From a checkpoint of a small transformer trained on Wikipedia: width 256, 11.8M parameters.
Each number is 128 + 24 x the weight over its row's rms, rounded and kept within 0 to 255. Layers, rows and columns count from 0. Numbers have three digits each. The size before them is the row's rms in percent of the matrix's.

# layer 8 attention key, 256x256, rms 0.163, rows 0-213, columns 192-255
110:115112139116135135138112157123136077104126129126143110131155132079132083123154128135149152156144093163099163134137144117110160123109073156101168128097126122136136136106153141112122131166129137
105:113161092059136095140124169128105129133163113118122142143119138125144082125100162166116169108087099143111123160106112126119118164158124134123095141121141128170104112123164103153160134108152125
112:140091129119114104119136128101111129103106097100114154179118154158140193138104088141167130155151137166111114128112137140161135143081139116124140158111161094159102070128130138106145082106132085
115:142092143139135132103129166120157107112123146085138151115108117138116117114104198133161110112105106073084139155132117143173134111152136121118157128129118081149151135127070117157131141141098119
112:081148112095126129136165126124112118169143092139169116146127152129142133093124129107114146132145134101144150086162089146111117134156146148082106082154146149119124163148107121158140096122117137
113:092154127139147135138120124119167156147093143144132151136080158133126054101150139148137109128167190098133131129148155130146154128165161121143148104140077110111155124118154076091138144116132118
105:124148153093117108125104153139146111092151143143174128109134149063148112126121144114133159128141135112106109095114127146079137130106133140160113148108124192105172123134138128136136142105141132
108:181087118144109146130124139156159134164093086154141124135118097121130116119110144138132133119106129119096129160158099101143160144096153156156110129125116163146134111064146125106123146123125140
111:128088137158153099144127111144149167149140126147119100123097075146122097166128104127157135134130108074124131109163118075150152122106167120132167171091090107140121113134137132137160145104131119
115:157174130161139155148131095112176127142130118129135137083125132102138108095146136108125101139161123119087089137116117152126110133116129144113114094107113150172135165132140129125124150119090092
111:108090152086097106120106159108124121084138134127099118165141153154133122124140170133156125175128143163139088114146153107144168139085129147138134093102134147108094110123100166122206138144163142
115:142123094138148125169121129104095117112132132124105146129125123164112168147148149114102106145098105109107139106095144097110122112112139136140150076114100104143125149106151115139135157062136121
112:120096098143154135144115191072126117125093123125135133100144096146149169144111139157106110121145111117125167150122138150139128115105100151107174157146131127147118102135146118098112148164157092
110:136150104138123158132129198099111065162059119154140121131109112124119153156126162098126126128158115097161115165168138106090155139132152098088135134147117103127077129151162122156126112124138180
107:196154112100121148134153148108114184081156095124169131103113124122124114143159119103120133126150149101100121137091151148113130138169088127126139078090144125167123149100133117172137127147112117
110:134120114126127137145111120114144120137141052107126095098112115144133115127158138133133135140170137146096123125128112119113191153113115143180069125154115122111145135157099142082133157141114110
114:167165146110126156111157117134221105137108125151162122088154117167134115140125115115156164106150141139108149143104178093087137148130097159135101117130135139138087083118130159136099116120167129
118:102140115135157121172126122145117151147138111140126158134137096148143132088107113141142146089089133078122132146151135143152106127165133109169096121142142114156130132141126133123063103120140104
110:085137115125127120160140161144118150175108084107105097102088112110149127101131158159153113115119135145080097094071135160157164070086137143124134177106145104083149171108110085137135132096108120
113:114076152124138119144148099134147146134189152147108104124139120117143100079097109172143110126109126132128117118103145145116135106157105112127147100162148158118117108130175147106096118129146089
107:100155143077137129142136103177124088124141121113095093145123141097111118116128132106093133136131069086098118122140154136111121118184106139148177141161132133185096150171147069146113107137133150
118:110118136113133179157139110111121127164103142110118097124147102118131108102086155131159139165129103125124095175133112134145138141133132124145102144100078159160132127118177168139073122146149088
113:096099120151114077151132131121157119115112162120101108113133135110146102145116163116118142097128142131132178137130090099118174087128128124150141123112098089150081150102109095120144147071116129
117:202158145131181143133132090122125148123147118120143077148155113116117155149110131146113143125155098118079118127133090108157150116149098117158114111169135165116115079116100120151113124146152097
114:115139139149126154104133139099179138139141090120201159133112131120118094150094140176127096139134156120132096143112108115161133114133122161110115133151105105126151133099124150111150097139130108
118:122120117112187125117163126135102100120097122097158098178143100137151145139116184141119109133111178138138115080100120086107102150087150123123139154114121158170159075116123093101103139140138128
111:094131106129135114102119112112126115157132110110152122159142145086089087130154118133092120158153127139139084111114145117124133155183135107166124149127122148141135149105102158092153101140109093
115:121118156141091158112137122151128171132146075108115108134110106172106090149145113139098185131125134108165150079114143157133094126162092154113184124133125106131107162113115156157107079130131160
108:145133136143146122148139128082115097121146145111120154119157134147124137167117101140154132139114117135102163082110098078085147174126101082100108157142098118150113093140121139122103175131135121
111:132104141124119148143128132112156094097138128113150145121165116162139096093143139084124141132148118127142145116138130121130079149143107139132103160116169095144130118098167133142133124120103140
115:101132138109140140121126136128121104142130138127123115118085149145108143121101185125117168131132113182117122162139096108122135145092125144099141124101163140163105143138158107171136125084105132
114:094147107151121108103155159086105131079158130108088131103113143135081117139183117117139133118135149145157137128147123109140124130145144112160108130126119137143151126117137100165140143145104144
113:133068108112095127117118162126165120140124087124122139172143131129144143095154133128139123121141128144127120120098093135111137153118164146109151105108121118128114130138156150136125144172163137
106:109167126153170156122170154117146098136118105146121144153130145108163104097133141113135162140090126170140107103068093158091138175131155103135118137125167132078108153097135145109168134132177080
112:103137122123160108120128109120153130135132112126108101131168162147089128103100125108110103130097169194092135080160126132144111130138170111133154148115111111166170141161122093144136156164118115
105:145174124132142087142103079118115142144139101114150156122120133110150138123141121158123111110126123185123132114138096148136122140112093131104126146136102156113124164135119129115175126140170132
109:122154127157113135123133093104118184075163123102132104137119133106100165177151143114129141158145112133169109091137123146113139116117161134125126115104111093095146147113073171116079158113087138
108:091127124116145133112125164136116127164142105125142091121095125098081110136124133148128166146120185148167137117131147151155158163146156138137128134108105082160127127129120086137146104158124089
114:126125163125172121126178106153153158147121131144128125123114137167074148143168124132111113146143109140139132131112125161136140136086093146155134116065140107127117143130153108085124138135126131
111:124095166126156133084136116134130083147141140132154103116129157115118123121108140125138159157155122088138131151150149143135098122082117115114095093080155183149117120130091121162090142159168129
120:124161118102141139126167099147129091130109118173105146116142142072154125161110115151111109121126128153124159137148130147130157160153111147080148095136095122145108116115126112143151119127110105
113:134182153122071114140127147139140092126145117137073159125153096114077120117124144114131098114151166104126183125112113151128148113092133164142156120168137104114135127142155147127176157135151140
109:130114138104169183140148134096104158136148134107132156121136091094167141146138138139115123132168120179146134056147131171110140130119121123144124146169128136138151130125155145172092186106107107
108:087138142109138146117146107112135095137130110153118098183137115137105103132120129133099124116135130127147104118134149139105121126121112091088115151100115160086110125132118088148111108102137127
106:147121106134092150164123108118105132163120152133123125152139117111118150118156145109121177140145122158171106126104098139174115141152116138112139137101143163152118107110192139117120130126119154
116:127156153109103110117166174143161105132153124130138084141125141117161146102132155115122120107145163112094107089104133090094128124127132156121087108162085107116146119108117130085078116129132104
119:127107091169110149157111093132089100151120139129113104152138140126160134107121129094171138109089139131074125128141086088108128185146144035142146141145124143128115169105109135135133136136116120
113:120133106133133118149137137164128111179123150165116065130151141154171155094112081102115117151125186138149085133151113149122140130085141091093065122148138118105135132160180161140152176147118132
115:132167149134155143138157152145113143129129128133141169155124127109137127126182121089145164144136120106155152123095087134117111116105125135137139146098129092154125108145136068145141140148145112
099:163126088171154127118136100122115138110121151107121140130171091092118112150118149166133151132123154138161084151179107111140132119072108130136167147140137153141109094110091164139165122142125153
108:164113128090115105159114141142136114087128138166133100114141108141121111101135121137126122128122092151098123107110115117097130118142163129130110139180111144149087107124121134108188075136108120
113:122084133087138059112100123165090144186091136113097144139110128117104129150127105075139150124114151131111138152163115144104106166139116135152125155116155123113149169136140141114165159111132114
108:125150133154136072106121140155109128100119114139181200138095091115088157159146124146144111122131142141101134143083127151110133137148144130098156115160141116113105116139139090131131132143153148
104:171112081109121112153112101104145136134105113126164124126116128090125159134125153130122099113117130140143142146111179120098144127128119139133113124141143160095140096131118126114163119152151099
117:125115154143130124062101105150114150098090123098130111136175119161141129125125123102149134138187141126109138154131129144109154184127124101142169119107112118140147111139161099146152117119133141
114:153167147114113106155153121137071118129118108138131116134164114151118106107114131164154119134157178119080140118113105112166151096124118164105114173134098135137138117111140098092128130115134108
110:143122128101099106137076098143143094158126116073156153144137120123131118149125057143122135130113136102151126110147126123092133130162177122111132137111164128147106185084147115138130147135142144
115:128136139137127150085117133078138152159150111127084139192137166111091106084164144129159161135130070135126128103134141126156133122135184191113113108104145185141138136125135162109161142093156114
108:121163143156120145133164150122120137118136085145126094183117155113094137130141142127082158138159158122139156138135143159098124158147117071138093113113101101096149134097097119143134126125123110
110:056099137144129111161114094117112163191137077171106094123083133120147123076093161108136134136151128147153101148088129121140112144166132106130144052137136145104100106172104126146140162119099118
109:136127141139141162154151126105147123125113114106155138081148137085156120137112188080135123143117142098115137102108148126121138125073105103123161100132129120149163168160118128116154126072154106
112:120181116077134094116134177124141130079142157121111177138144070159147098107105129123168142114145099098161161170104108145091146145104118110094137134131153151098154136146116105091129165084117135
112:136113143172070096112145161070115121074178155113065128143109102140085127161080111085159111122136176125110131137083129137061122119144121137118102161115117105135132124132123135115117129138105129
108:165151131112180135111122163164104099136095138170100084112120128097147124131158155108155143138128137118152120097138106128125096113135117108129149144141114113178128135164108123111092129123123068
084:141107101100119146111172136180116123138120164101135185167107091119128109118139119190119104118136137138141146115147109133092091086146146101111137176129134164133144094118104104179128107109149116
096:158083093074130132139151119136119153147137150124089110149114112117121092122128115108127111119092112150137125132148102151132127123176100107116129125106181177143163111157169151165083125126136113
095:112139162182104115162139135106103154129100107139158106102067106163143131175198086135138163158115102091153159155092126115135115110149137075131156104102114129138094147071131114124127130149139114
087:140137114140137111157128109121107146145110172077125149106155108085164113152114073160099159116129139192134129114136193155104179117108116116105172152089128172120096157111073119146114081132110134
094:118078141104157142104138119152119097129136145106142125113140154129124102116086144153103112172076150099157128138135123153166130122137120134130127134129123121141125108159143166130158151112163165
094:102141129146141092129148144158157113085112098136138158150109103107154097160108136146105167162116102067117111126115123162160119139150137116133126154113139126162141128120143124093130122119149149
084:117132160156130106158133133123137172091128150139120136107121174182123172149148120124119116132112163107110109104129126157132114125137150104164112108113119138073088186185108131186120122121109108
094:185103186118114109112128159145091123138100135145150122149126140168105087118131110171148192125149126168161139121111137109114128151130109176115123137143109119147092146135102101125152114138123149
084:116121087119119155118143139101103138149133133146099147081126132145145098111131133142126157125139133135130130125137103107109147165079144116164161151137151155085077127141108111132064110100102114
093:110122182133103120114141101109125127135114096166138094092148136125103108084144092131124104148119139126116095117100115143120132151122103118094107142104148106111103165150112132145192155136169150
081:111113120132154126115147129127133114159132114091139113117115154104101123147134164116166134158157081099123184096138114131090089099100124165135110107177118143126137103144091106122114134122114147
088:126130137118160121157134113156152136125103144135157126152157147119110169129112103114193146134144129099168163152124147138160142149077156078106141112168108138111137127132125103134148134133122108
087:103130112167140137101123129146159145145140159113098096123141128149144148133116131142146099121137119101106158169090134117156112100146195133130076146136122080181172115159163130098163139088105178
083:141151083092105163133122115156089154087109172108125149138113145161120181163138133163181095096120127105147100126097103126146144110100117156108137084099102093133100096146091110124106146103096099
088:139111085155112127107120134163143128111145147153121086135125144102108120147118103139149110106093120169128126134166142099099148150162104074126119138126084111109102130122131163104145137111108111
088:116114117102080136156112116143107193132094178131117154088111136184140111164119097127083152116105136115140087136134129104109128117125128156119116127135135164118139163135086101151131136166135117
088:149152088109118072101087150133115141146095152141159142106124138115114092090122103082162115088110158113098117146108114129115121129117093142130155099142071121118140154136123153134146076167122132
108:121151080122097065127137106101111106151086075153163141169118106150185147150116157133138166134175156135126134131165115098112117073122137149158142110123136145138152138127176166142129097167125121
096:171120140185153107118116110150118096091136123144084113105147157130120155148137174147097118135124147072109149124130116142163112132114126143122142165094115103107118099139114138103121131152101114
080:124078143164134127087111110117098084145099150129151124137117149139141153162076129148073130122094109111138128142139120149132097138114113142135097103104176129154130181120139172142096126136151153
094:135122110121134145117127147129117138119130126154128102080113111155127161121165126119151122145176101177128104129125157135088100122114120141078109137139163135115164162149140126127126125077138103
097:135161103118089156115146128139101109152097109136169174124139125167111083117090178134122127119096163096172095139160185130138119129100132139123130112112095159176133124120120158154140085116101156
098:118107121101105075128144140103086108138101112143103133100147120117175091144098137116135161098128124096138118160129108065164121130155143107120096112112082120156164157088124088135146100128096127
094:115108126098125194151124087152125148115145139116128125127157116156162136105145148131078084126097096109105084114121133170102101156132127140140166111150167127101087109115114101122102137105126114
094:104131139104144120158103124162104126118137099185183178145121104123142175140077154157107133120108167103183133116119130149126112112101136161132134100118156165166134158149164150148144139122156133
096:142134083099155150110136106098148139106131156137165108155107116115160108118175114124107078136088119183073115089128143130175145151132149188154127136114154161140107114100154129118159102116145134
098:144131073140113094085117139121157138143142128155109094117152087136126119111120138118096106139077130182119155139143123096136114124111101119142135131119137166187136108134111105123140136164129147
085:148105147124130132114130122104111101136136107144134139174147130150158139065140120136099149150143141123134128108091155097107153146077091120104107088102111082112137131182131114126156103139132094
095:080097096150141125117095186130158159127125137107152144116149124136129128111142107114127148137104096152103094168112107158111108173136147158089124138147135128124102172163139084142109119157151145
091:091129117151131139144089092101149134114135102065113107100112155179165109122111106124102119122163130107146154163108159180159107147098134131107133135135112117146112152154145131158144142130095078
084:079136079121162132132129147135110111105141105154121118098131135165119144105137102080100102131120097111105132150090136175177087156126143133140171103180153119110098125078118130144118118118139131
101:162138151119173152155124148098117147129124123104161107122186160134130134125149102099103130135106092119149143083128117096097088151122132121131117120106134121078117090149120121130121139094149129
089:135101156117130144173130137135134141075113137135121130137144106183158092128147143150138140102077150119144147125105145161075130124141101131137100117116173112127154133143149071160115103086152096
096:137153091130115100133124117121109095124129114125160121133147106117143152128101187173142152106158164066163126111136134114157120095106117119095129111104101143128163114055114122110113157119098129
084:143109118153113103111147122103134128121153158160111120120121143191115126117129116136134123130159177122126133161172106109122108158123116102168154158137067153140125091121095125117150094143133106
082:124140157136155102105093128125156144122113134170086125127115160161105149154143115154147109143142172154138104085088092216083096151130159099157177087083133116085129110109120081133145180153111139
084:140122158149100178118112060114103137102110091130112143151103148120156134134113147107164085116139146149123120138163102079140127149145110098130115096130080112129127128139190127129190129098106162
089:108157122145130108125172129081096164124109162104118098119141110121139108100108124140082140122094149123137077117194117104150185080168120142145099115127119136173152128150161151135151094108115108
087:129125162143129115135108134106140157123123149157094123117128151120141119098142089103099164125093154148133134152153132136139119143110086143137155124132141169111106133152138111108139087114138149
086:151117110174088089079159128116163110122148147127147127165119115138132110090128138108179130100142111110083141142144170109151115108164109156134131102095129108135135157080143132111139147143131119
094:138150116073148128123141142110128155148123141107156112120140133109111136130167103181105144087125098181157139100124134142108177126089093146134124129115121180102099127065129107181130090126107137
088:174126145123098082138148166117129115112134111158123143136103179149166118159147149156124144139113152136119117089124087094125142149151142098180107106127096137132133101125107121169125115094091121
096:128154085118115163126181125115108128122146138079136134164093163093115102146112115139093134127135143138159170123092094104106136180080192119087123157162112159122093107134100081108106091125136144
102:170160150093094158154161119139141119115123174104126147142160186162124122098139101109159095138108111134143130115090142111105112084165162145068110172109131115118147117120144121164127134124138103
094:151110110117135128137110094186105143104124121142130113104153146135122131139139128113125060138125151148125137129160140112152157126103131119122144133109118138119093089092083147177138154124119131
100:142138093158152120146152144150083083160118120132162149136105105158120148146138121156117141158115156164112191136107121131088150120127147100107125106152171139113130092163149139141138133119101177
085:176158130110127142139075153144139111085108121123118093090100142164128114110114088118143132133109124126116096136150079138124144140102120175106141146107153129124099138166123159138098112158149117
091:106114128146144127119112090061137090150130097123106160106116116149116127145099134182186149101132136136138093193126149113159135124128115107124070119133102135113143098098133148124117134137067145
094:137134125135105160093101074107133110122125122157130129166147112182155142100105119119163176115133126144152128126126128120100143129118171097084075127137113108114175114180115083127156142121145142
094:075108108122155094067102170123106119145088132111128103170134103094145176144131117099120162114130145145134126134168119141139123133143128114154110118113114128151176145089177098097133118117160133
085:153091188117126158170118130185132110143105117133127126122107118138098122124137156101147117121128117117164172070107163128112117118163164099144180168141137118111110117088115122157121156091123129
094:125087097145109169144180110119106163119112105111126144097121084141166153137119133132112139093108132121159123191088082139191166107093092168123109136150112151111157116138116132107112094115143114
089:115121127121125125108137112134148139112070143125088115154124131124107121136162146127149108129155108125174167134145173127150099147125164154078128165135115108105122110092149125150113168120089121
080:112136153112115114122123111129101152139085132094162121149116204131157164137120102138150113147151149149136098084149108114118144160131151132144120134112145116140160120110098145131130142118105137
098:161126166048097153123112147179136171123111150114110108157112115151174113122119147139113136150134067125133110182135128096122131103176118138085119160122174146136114138153130128131114146132158149
086:138102116157144141141115099127093126164170123109133144106112139138151164163136140148134173090172113110129129091092098161121148098103138157127139116137138137118059053092098120126113111164145128
083:116085136128157089167150135132184144069148082127153108097136115115142108091096152107136132108118105058120104127181162157154148140116131139081107130121135116134173085164080109137092116129185088
086:117079131112091098149104085125126166145168091134129090149086127084130123111131169106168078112183118118090143135112148097147139090127147154127121115141098141154117102186166112136129151122098122
090:095128107187137127130076164132146106105156127123126070110135137106100147147151180175077137138156130100097176117117166141120131116126180103091128126133108077094132143136129146151118161117088080
086:075145124123181077092114165082127122127128144137144133110167155109139139108119160158133114114121118151120112107149126134105141143153115102127151098149114155123143079120096158159127103141114130
090:155091129110142122199142113141119149125102136084111129124156112166131136131138111126034107113122132090084108153117126089151146135087159124122171155128165126138107137133140119106116127112094124
100:132110138122104115131160136121141074102142171138136113094126175117099163179141122071128113133105158086131174119159145153085104127162119111169104121115135123139128095154117129107149175166124127
084:150165164136138150137116140105107094141094151126149122165172115192146104132121093108109073142088164130093105110119133097115129119111120128137117153143086111116115129171140111143135115187113153
090:116191150135168113118141098133140093156148134146106156164155121116143120127098133163157141118092114093118117072175140137125145131114164085103162071117133159109120126129197102141115132106182132
102:124142164161163107123111170124143133173102140123122141151168183164139136126151121166139171100103126120145107135142142129103103154146169130119150114087136130155054097149152121182161107177083142
099:180166111179170145107160145135107088124063125105145107119082114136120147169130125124121121082094176127145117139141151145142148087101159169136132145126160114162146106114105142114126118104141125
104:116084096125156116148103167126137121127133123115156171108155114139145153170152134100149141129121106173110102145140138136099142113123102163141108134140093142124161138165069101134121121126154105
104:141166108148153121149105088101134145108144148096141146150164160136109141151149122133075095114172152129154101132159137155162107113123106163112117173145149119137161171095124121148130103112120128
103:125103123125124101149100111150146160170151081094121129129101154173154088129143135131133095158102139132117155161120136123165129104136105109151130154120128094146153154096120109139135130102109130
098:125112137122129114105133114163090096156099129164104085130130094146161160130120106114127123078138119105146152126156111122135087137162085074116123168136139106106121158165116113151179139155166131
097:126081118139111138160176093126159117154124136145142096127104098125132157151100105127113112100105133126101104109098106120152157103142164164135098140117153146136160080126083112171116071093132122
094:086181142130114142131105097116132115146156118103118119127113116142131159106134103091175180155098124115084104108162105120135101083115124157120150118130137095146109195142114166142109161108151133
102:151108146158125164133121113171139130115129127150140133123177095168160085134138128117084131092096133126112131116148130116114164142126187150164100141172132161139127100087110134109086151139144072
099:127138126140117100131147128097161133177162121140176114139120114147122144130175095125109109120049160106066113109134086131135149127117131142133133093143120137140121115099144115112122066171117135
101:125106164100154127092119126139087122133113131134103114096120118149087138166110123137156165197141127158092126156094145068130146084111123134140135169113095119140113156137132130155137153161113092
100:126107147130165121076124111125103103126123150177118162107120117117081160092156139093118112139085099107110109169127159117163117097126117117131169128136116129150138140136111110106118133142151092
101:138135170135120130112110141152171147131122117121114104149135146115140118114104139170122099098111113118105136112132122126140113097112119178144130118118116174134110128089134129116076109133108148
098:123121162127130082147109124109118106148176118096155165126119113119152113149166115170134102111152138107108182116118135127090152113139095100115135130095162154159091092122112157151143134126102148
101:143146130096157129133129174133116095133099124138155141172118083075106105150173106120138151132132130158105097139135168145128141128089164090122165104120142147103129141165117132147150127125187148
106:116101180132131147151103104160126152184131109137076132134107128099121107171128121140122162140105122130145093145131158116125094108069114104112159114111141102077144124138129100114125124129096150
099:191131135105106115182113132143142143139177111171125156107103107159140151123089151172110123142103143137149101135113150116094092171106113112071103111150176164115124123152070128091094154132110061
100:108128126130161124129135099129064141134175110125112151131085166079082148132156157111138110101108123093112098135101098123147073119166118120163123133110143155164105120117118142090139142177146111
109:099140143120083083128176116114151155114086120133072148124110107117151155109158162128108155134139159154163098144148154085104115114139149121115175164137136116134125120123141112104140155148104144
100:135102131132140140157106125105145130098153119163115130134107111129126132121140121156132140098152130067165090091117170151125097118160141104126110142129136176092114147150044129109089132099154156
103:083183122133201149120115130102144094116121115147136117152143119142161112118103118139114162146120146131109115097143123108131107130149134117118099158116112139133122129100150111150086117184113162
104:150144147126093165094115119158121131117113121150116119135072130132132124137131136140194168114145137124142174158122080132173169108118082175155114099084149145147128130121094114104143102131133154
103:181094141159082132116154112142133142123137118114151098143098140080125116131135118115128087165106168127096107105111099159124119125144127147074110093137127106135192110103116122105102125166125112
099:139137162103156131160137088160148165098097118162078134152169160119124077141109110154108112137174100131088149155153109140120154117103126126096119121120113159128117135158098094129122142147126153
100:131142107143115116112132111156141067156127099132141132102132159103100075078101097133152119101082141120155068102195130136136111153164118132099119106130139189129126099142133145139093124114169104
099:123129156142136117104156096135105070097128124162114139168165147140126110143130108155114131136125172141114103101117112133154100099162113141126163141108096121111094108132126148155134120119122177
102:105139121121135139136144124123153118147127158142124116120129142123150108082101160107142150104082089098156130125118074081124128068098155128078117104114117113145135109129103107175117119104115123
106:156122125085118126116164150135134103119117101183153096126116154148130115122163088148180113161166102138145147104127141136112131111120084126095149143117106135110107120133162099115066124116124120
094:115149112079111115133096151139137118136100127147152171153123118122134105117136159102137117152108121096137113136121142110115127049113106112101171131130124134112135140139110140114166105147162140
101:151083102111148113156124098123131172136153121114108088141107105135107099137101107128101081178118099142139107163135153096183091140127181108170176091113176107103148124135119113150155158105111145
103:120140101137106126148152166115162168149143142126149143109111128135135116148107095138104087124128114053111138177100166151124152119155101140155127093120111126131100161103099096172128110121115171
095:157098128081147158076096135138167083144149112097153109130105128130159094119130159135142119111114153132138161159138084134171108169091081170130145144110137108160108108087112153163128119136121151
098:103120170131145118115172165145151130105116130133111092141096111097106068139114174125155083102149114129145071107152157127106084181077107149148151121119167155141103117135141111131135155132126126
099:133134153083127105147185180150130115114139138090104119138138158121095100074119107137116153125152097093133123094156112159117133143088097115146123185141167146136148130116123114098102115102120128
094:122121154121121134137130176125108124098119125091143161138129105119109141142084134115170172098126144112111160130137106117130114128125126143120143167111107132121085165144138130147182126095098128
100:146122129077114149133180157150096133162130118127139090124128129125151092137110112120125154136107105107171146117140116134109109092152147096130079118154142129103161089112100148144115124155166099
098:102116103149126163118156115173120132120154129119070076130107143159123123144130099090153089111141110121108095143116160147120137147086141134121088092139119132128169120167121153150115149129125169
093:151130156113146133129150136121126137165157126103178135096169106149108129092119136141126126131091112121111132116147116091130115089097098148079176143180111124135102138137159158137120133111141145
103:086163104149156138144134134123132103126150132104104129113127166135096117086124187158110123131110140154177124111114127156134092065139104142125124119136097087163157142108135104118110132128144129
103:112117183117180125069097093143082153125183138072139098118137113168122146122159163095135122123129129165123164146120111152128126116166125112106160108142149162133134112134163137102162125088115123
101:128136141131111113131140123180143142153136127136162142103131117087145120078134118133115139070137184146117114108172154105147140141072145085144151130087152137115140136112098100125113160101151103
098:107089162200134135137116085148157137082152140132101114113132172150122126128112115146147153081140114106103134147136104144112123064095133122153189099141089126126137136128095146130121177101132118
105:136125137144122121153131148117142155152154146173172132141106133132064118137133136107159145101141111133118136131146108132102121133136089149129170147118103123152120135084105110161118126092098111
100:138111156133152119157087119139158131138146164084088163116092126153140073137111120140107128140090153114118168156129163098106122136126162147121094099111154097114120139134121135135113136115113125
093:173146154122144088120083186137123123145123147193136134140077112128135112122130104109144127123115116141112121132122179099135122113182134116159163116147139160166133155121151158116139150108107119
098:146147115124177129104174141128140149160140147110097103130142153131159112122151077153129108100159098100096122125132143103091119162147120117151119152118116125163119133132129119126084160139110141
103:137159176138124141136153143108143143165154116133165124135115126112144110110114134127135128141160168138153132117154139125137171151169117132123110182119108113181146132156105146132173101121124126
104:135112101125142087129135145154118079134086115144114164093102098139134086146142133190161120126092134117134191138125131093171134153118100136130119144145100101085072157097197128135147139102103108
109:134111102106111177073095062148164134157101120108131107132118153130132160111141125160095102146103154101142124116133129121158192161111115128133078108138155138132146145127105128066126152110126078
102:140124095117108164093132138143102089131164155130134152142081113102125143129083136150084112113149102149102137166158182113146126161153126139091176140126112139162174154184116158122147123139174086
097:125116109157175135115186129101144104114071083135100143118114127125134082106167112152127133133126134143076174116123128125118095152120138135139091102134117136148135108123137103126115133159090152
098:145141127096147120137096164103185070179120105107131171122130149118119097121148164141139098157128070122128091094103123160145159154126147123102088110115115136080104119115154163126200100139107090
097:139101104167166133108160156133117162123128146098090166084147142116139112136115105164138105141147154139126136108143116099161144110162152129126102185158103136090113076114071144094159120110154094
092:132108117169108142110148118126117084150086151116121126140176128137116142128126157135118079148101087104145116117128132099059173144098135108139157130110144136119162150115179182160150140113118132
099:101063125133118115107130171108104113167139104139134122129123163140109139151138100124098132128144102141133154118119118110132143115107119181125130076137133140100124163154132170128113126148144118
103:111145121134132133158172127099106158133135130109160114112113129168115177108095149093115117105123138187129140132147131078122134156146133160106128107129153151090123137117108138122150096137125126
098:137125114096130145127120116151134123113099150137101150084121127131141115124101127164169156132134129126114162110138092164128177146127103100148135073189108134144113117152107124121121118123101107
102:098168130116142159119172164090133117130092129140105114119120107172175092139109143131136065128180124106128122088114149165116112108132114152102146136113135092127130124157133135119156173108139111
096:122135157146140131166138122091135157187137112122133104139135157123114114138143123138139116142132124091122108089157138111135112115157149111089096164109140123148121146147145178108145110117154068
102:122155152117126130135164112086130135104165104117139130111145148138140165118123121136096113136140132145127132082101133130114154161146115144165095127154129124154115126151110147159150114111095116
102:111123129101096164119094125096115153153148147108151154095128121095093092136150143128126113094095136150127174094170131140109117190152085124165121117111118069111136131161194106163103126142088118
107:082104150082142116137124165166122095184101095112146137101161169151154150145108095156103102143113106144078115132148124164120117123196140148171132125125119154101128119161096101122148126118098105
101:121137126160120122128118099124166139158107127156163127118135127098073133155072140123100127164157158126151177136120094137126140118142136135117118093078153091090126114150165136106103132123157182
094:135149133124128129137126124111158154156102138113152096156126136148098115120121117122149114116115165146114131116125154118162109124108111081148114168153149128120111125159159091106171098109143135
095:136141115108072090126100161127145103091135189105113102150099145106112088145134139164123150128106110140082128095133134120135095132102184122171165116131135145108129123128110109139111128116129142
093:145127137107102170115111118194109166142114126112085111096156123138169159098113098092121118157167143099146153144140102107130092140130128125163139098117148130132157154178164098154108122164161186
102:107161146109144128104092141164109102102153096145127164122105127110109143128205116094160181136129145168159119113142106139129108094132087125101123120115141150091113162115151083126084136131127094
100:118104113111141101145137149133116127115147153115158100161114168139130105142137134087141173155140111125112171130132138156147120100112145084114137116114148133139124108057093118134109139126106167
094:138132150121127148118122153174101140134114150148160114099131085189130108136196133111094114102149154158100126144163142156121104151090133148130101166122163117125098165114126118124109110136078134
097:138098126137095132153124096142156143149067085120154103149136123150152137140128139109134127139119148114113136146107198123118105111166139144166091211071135156122156102095120097125150153134155107
107:108087145115124125147123127143157151119134112158123097159173162121118111093078121137164117122123124136128120135102136120110146108128127078105118193149137107120164152097127059076151138108137107
097:103157129162152110100107114143133178158103125137086146155145150149157108118099107132144131133084088114111147120173098120153112131157162114127133151131121121129115091146129143118113117099132146
101:122084151100132115100120138137077144121083085120126136088154120143164124118160107143148163177121119123146157103108118086175099149115115097127090111079128103131123201147156136145129132135144122
094:141131137084085157143113154117142135143096141161131110143091111127091139133093110095153138078098119113129145124149149146105091160118102153132137143119110106114149121165127123126123147125147161
098:162139131124119158148149125123126142122131149085096153126119106126114143132120109123127097167117104139127163116177134117092115140126158110130082163140119120102150084088105142130151158154134137
089:125117164113074135140128120110146157110144087151149126085120124095127119107107128163140126115129201137113110126163147101154111140087115125105111156137121176151136102090145126137094164133104106
097:158135101126146109096144131134151116117152137122160139172126085149120114134122114110136165126126139141112132152127187062129135149118124156142114150111136134128134097131145141122107079101149154
099:114146173102105116162087159121132114147135145119120167120123141148101103103119108133131126113090108093146110164155164151111118161148093087122158075139142125172125147120151147158125123137168097
097:165181121171122149158113131094090130133105101120147103138085154169167148130124096129149156158138160191127111092100083091126135112131123137125125133102076128117115068091177120104088133155128144
104:097102112099134113131150140096128110104125107165081116153089154167101166190142114135162115136161137124143166107154112161123137132143117118094106092098113169107182110085142181150075129156139142
102:169131081113150114134186122113114152133129156117124094092125106118132118088143141149092114102098128116141113128112158101100120118118094081141137131125125154115130089072144112125134154109110119
098:173097138130134130134097105130110166156123141102173172115112113115169113141130120112127110167103121146109107132118106139120128133150152154125093122096093190115107153125086132161155124105122119
091:130152098140122123150117152128187146113142142168109123146111116091093122171134119151095114107121124096120081154142117154121117155106142173158147109139100136100146152164163157142157110140180103
091:127122164139153076118147133146132164164141132157150099125126184128113145145149091149124107125122101140110114163123123090143125125081159157113157077136141142134090138096161080129136175133142124
097:177115139122097108141125109157153126132138144138124159111135081169129094142149137142143113157165125149097139143140155117119163069203135165156154105122155119103135145128117097065093147142146084
092:149124146162114119124108085145136146168147157110082117127121153159138110141149118120141164099134102133101120139136090098105135149136125111142180092096148097112130096146120140154136114057090141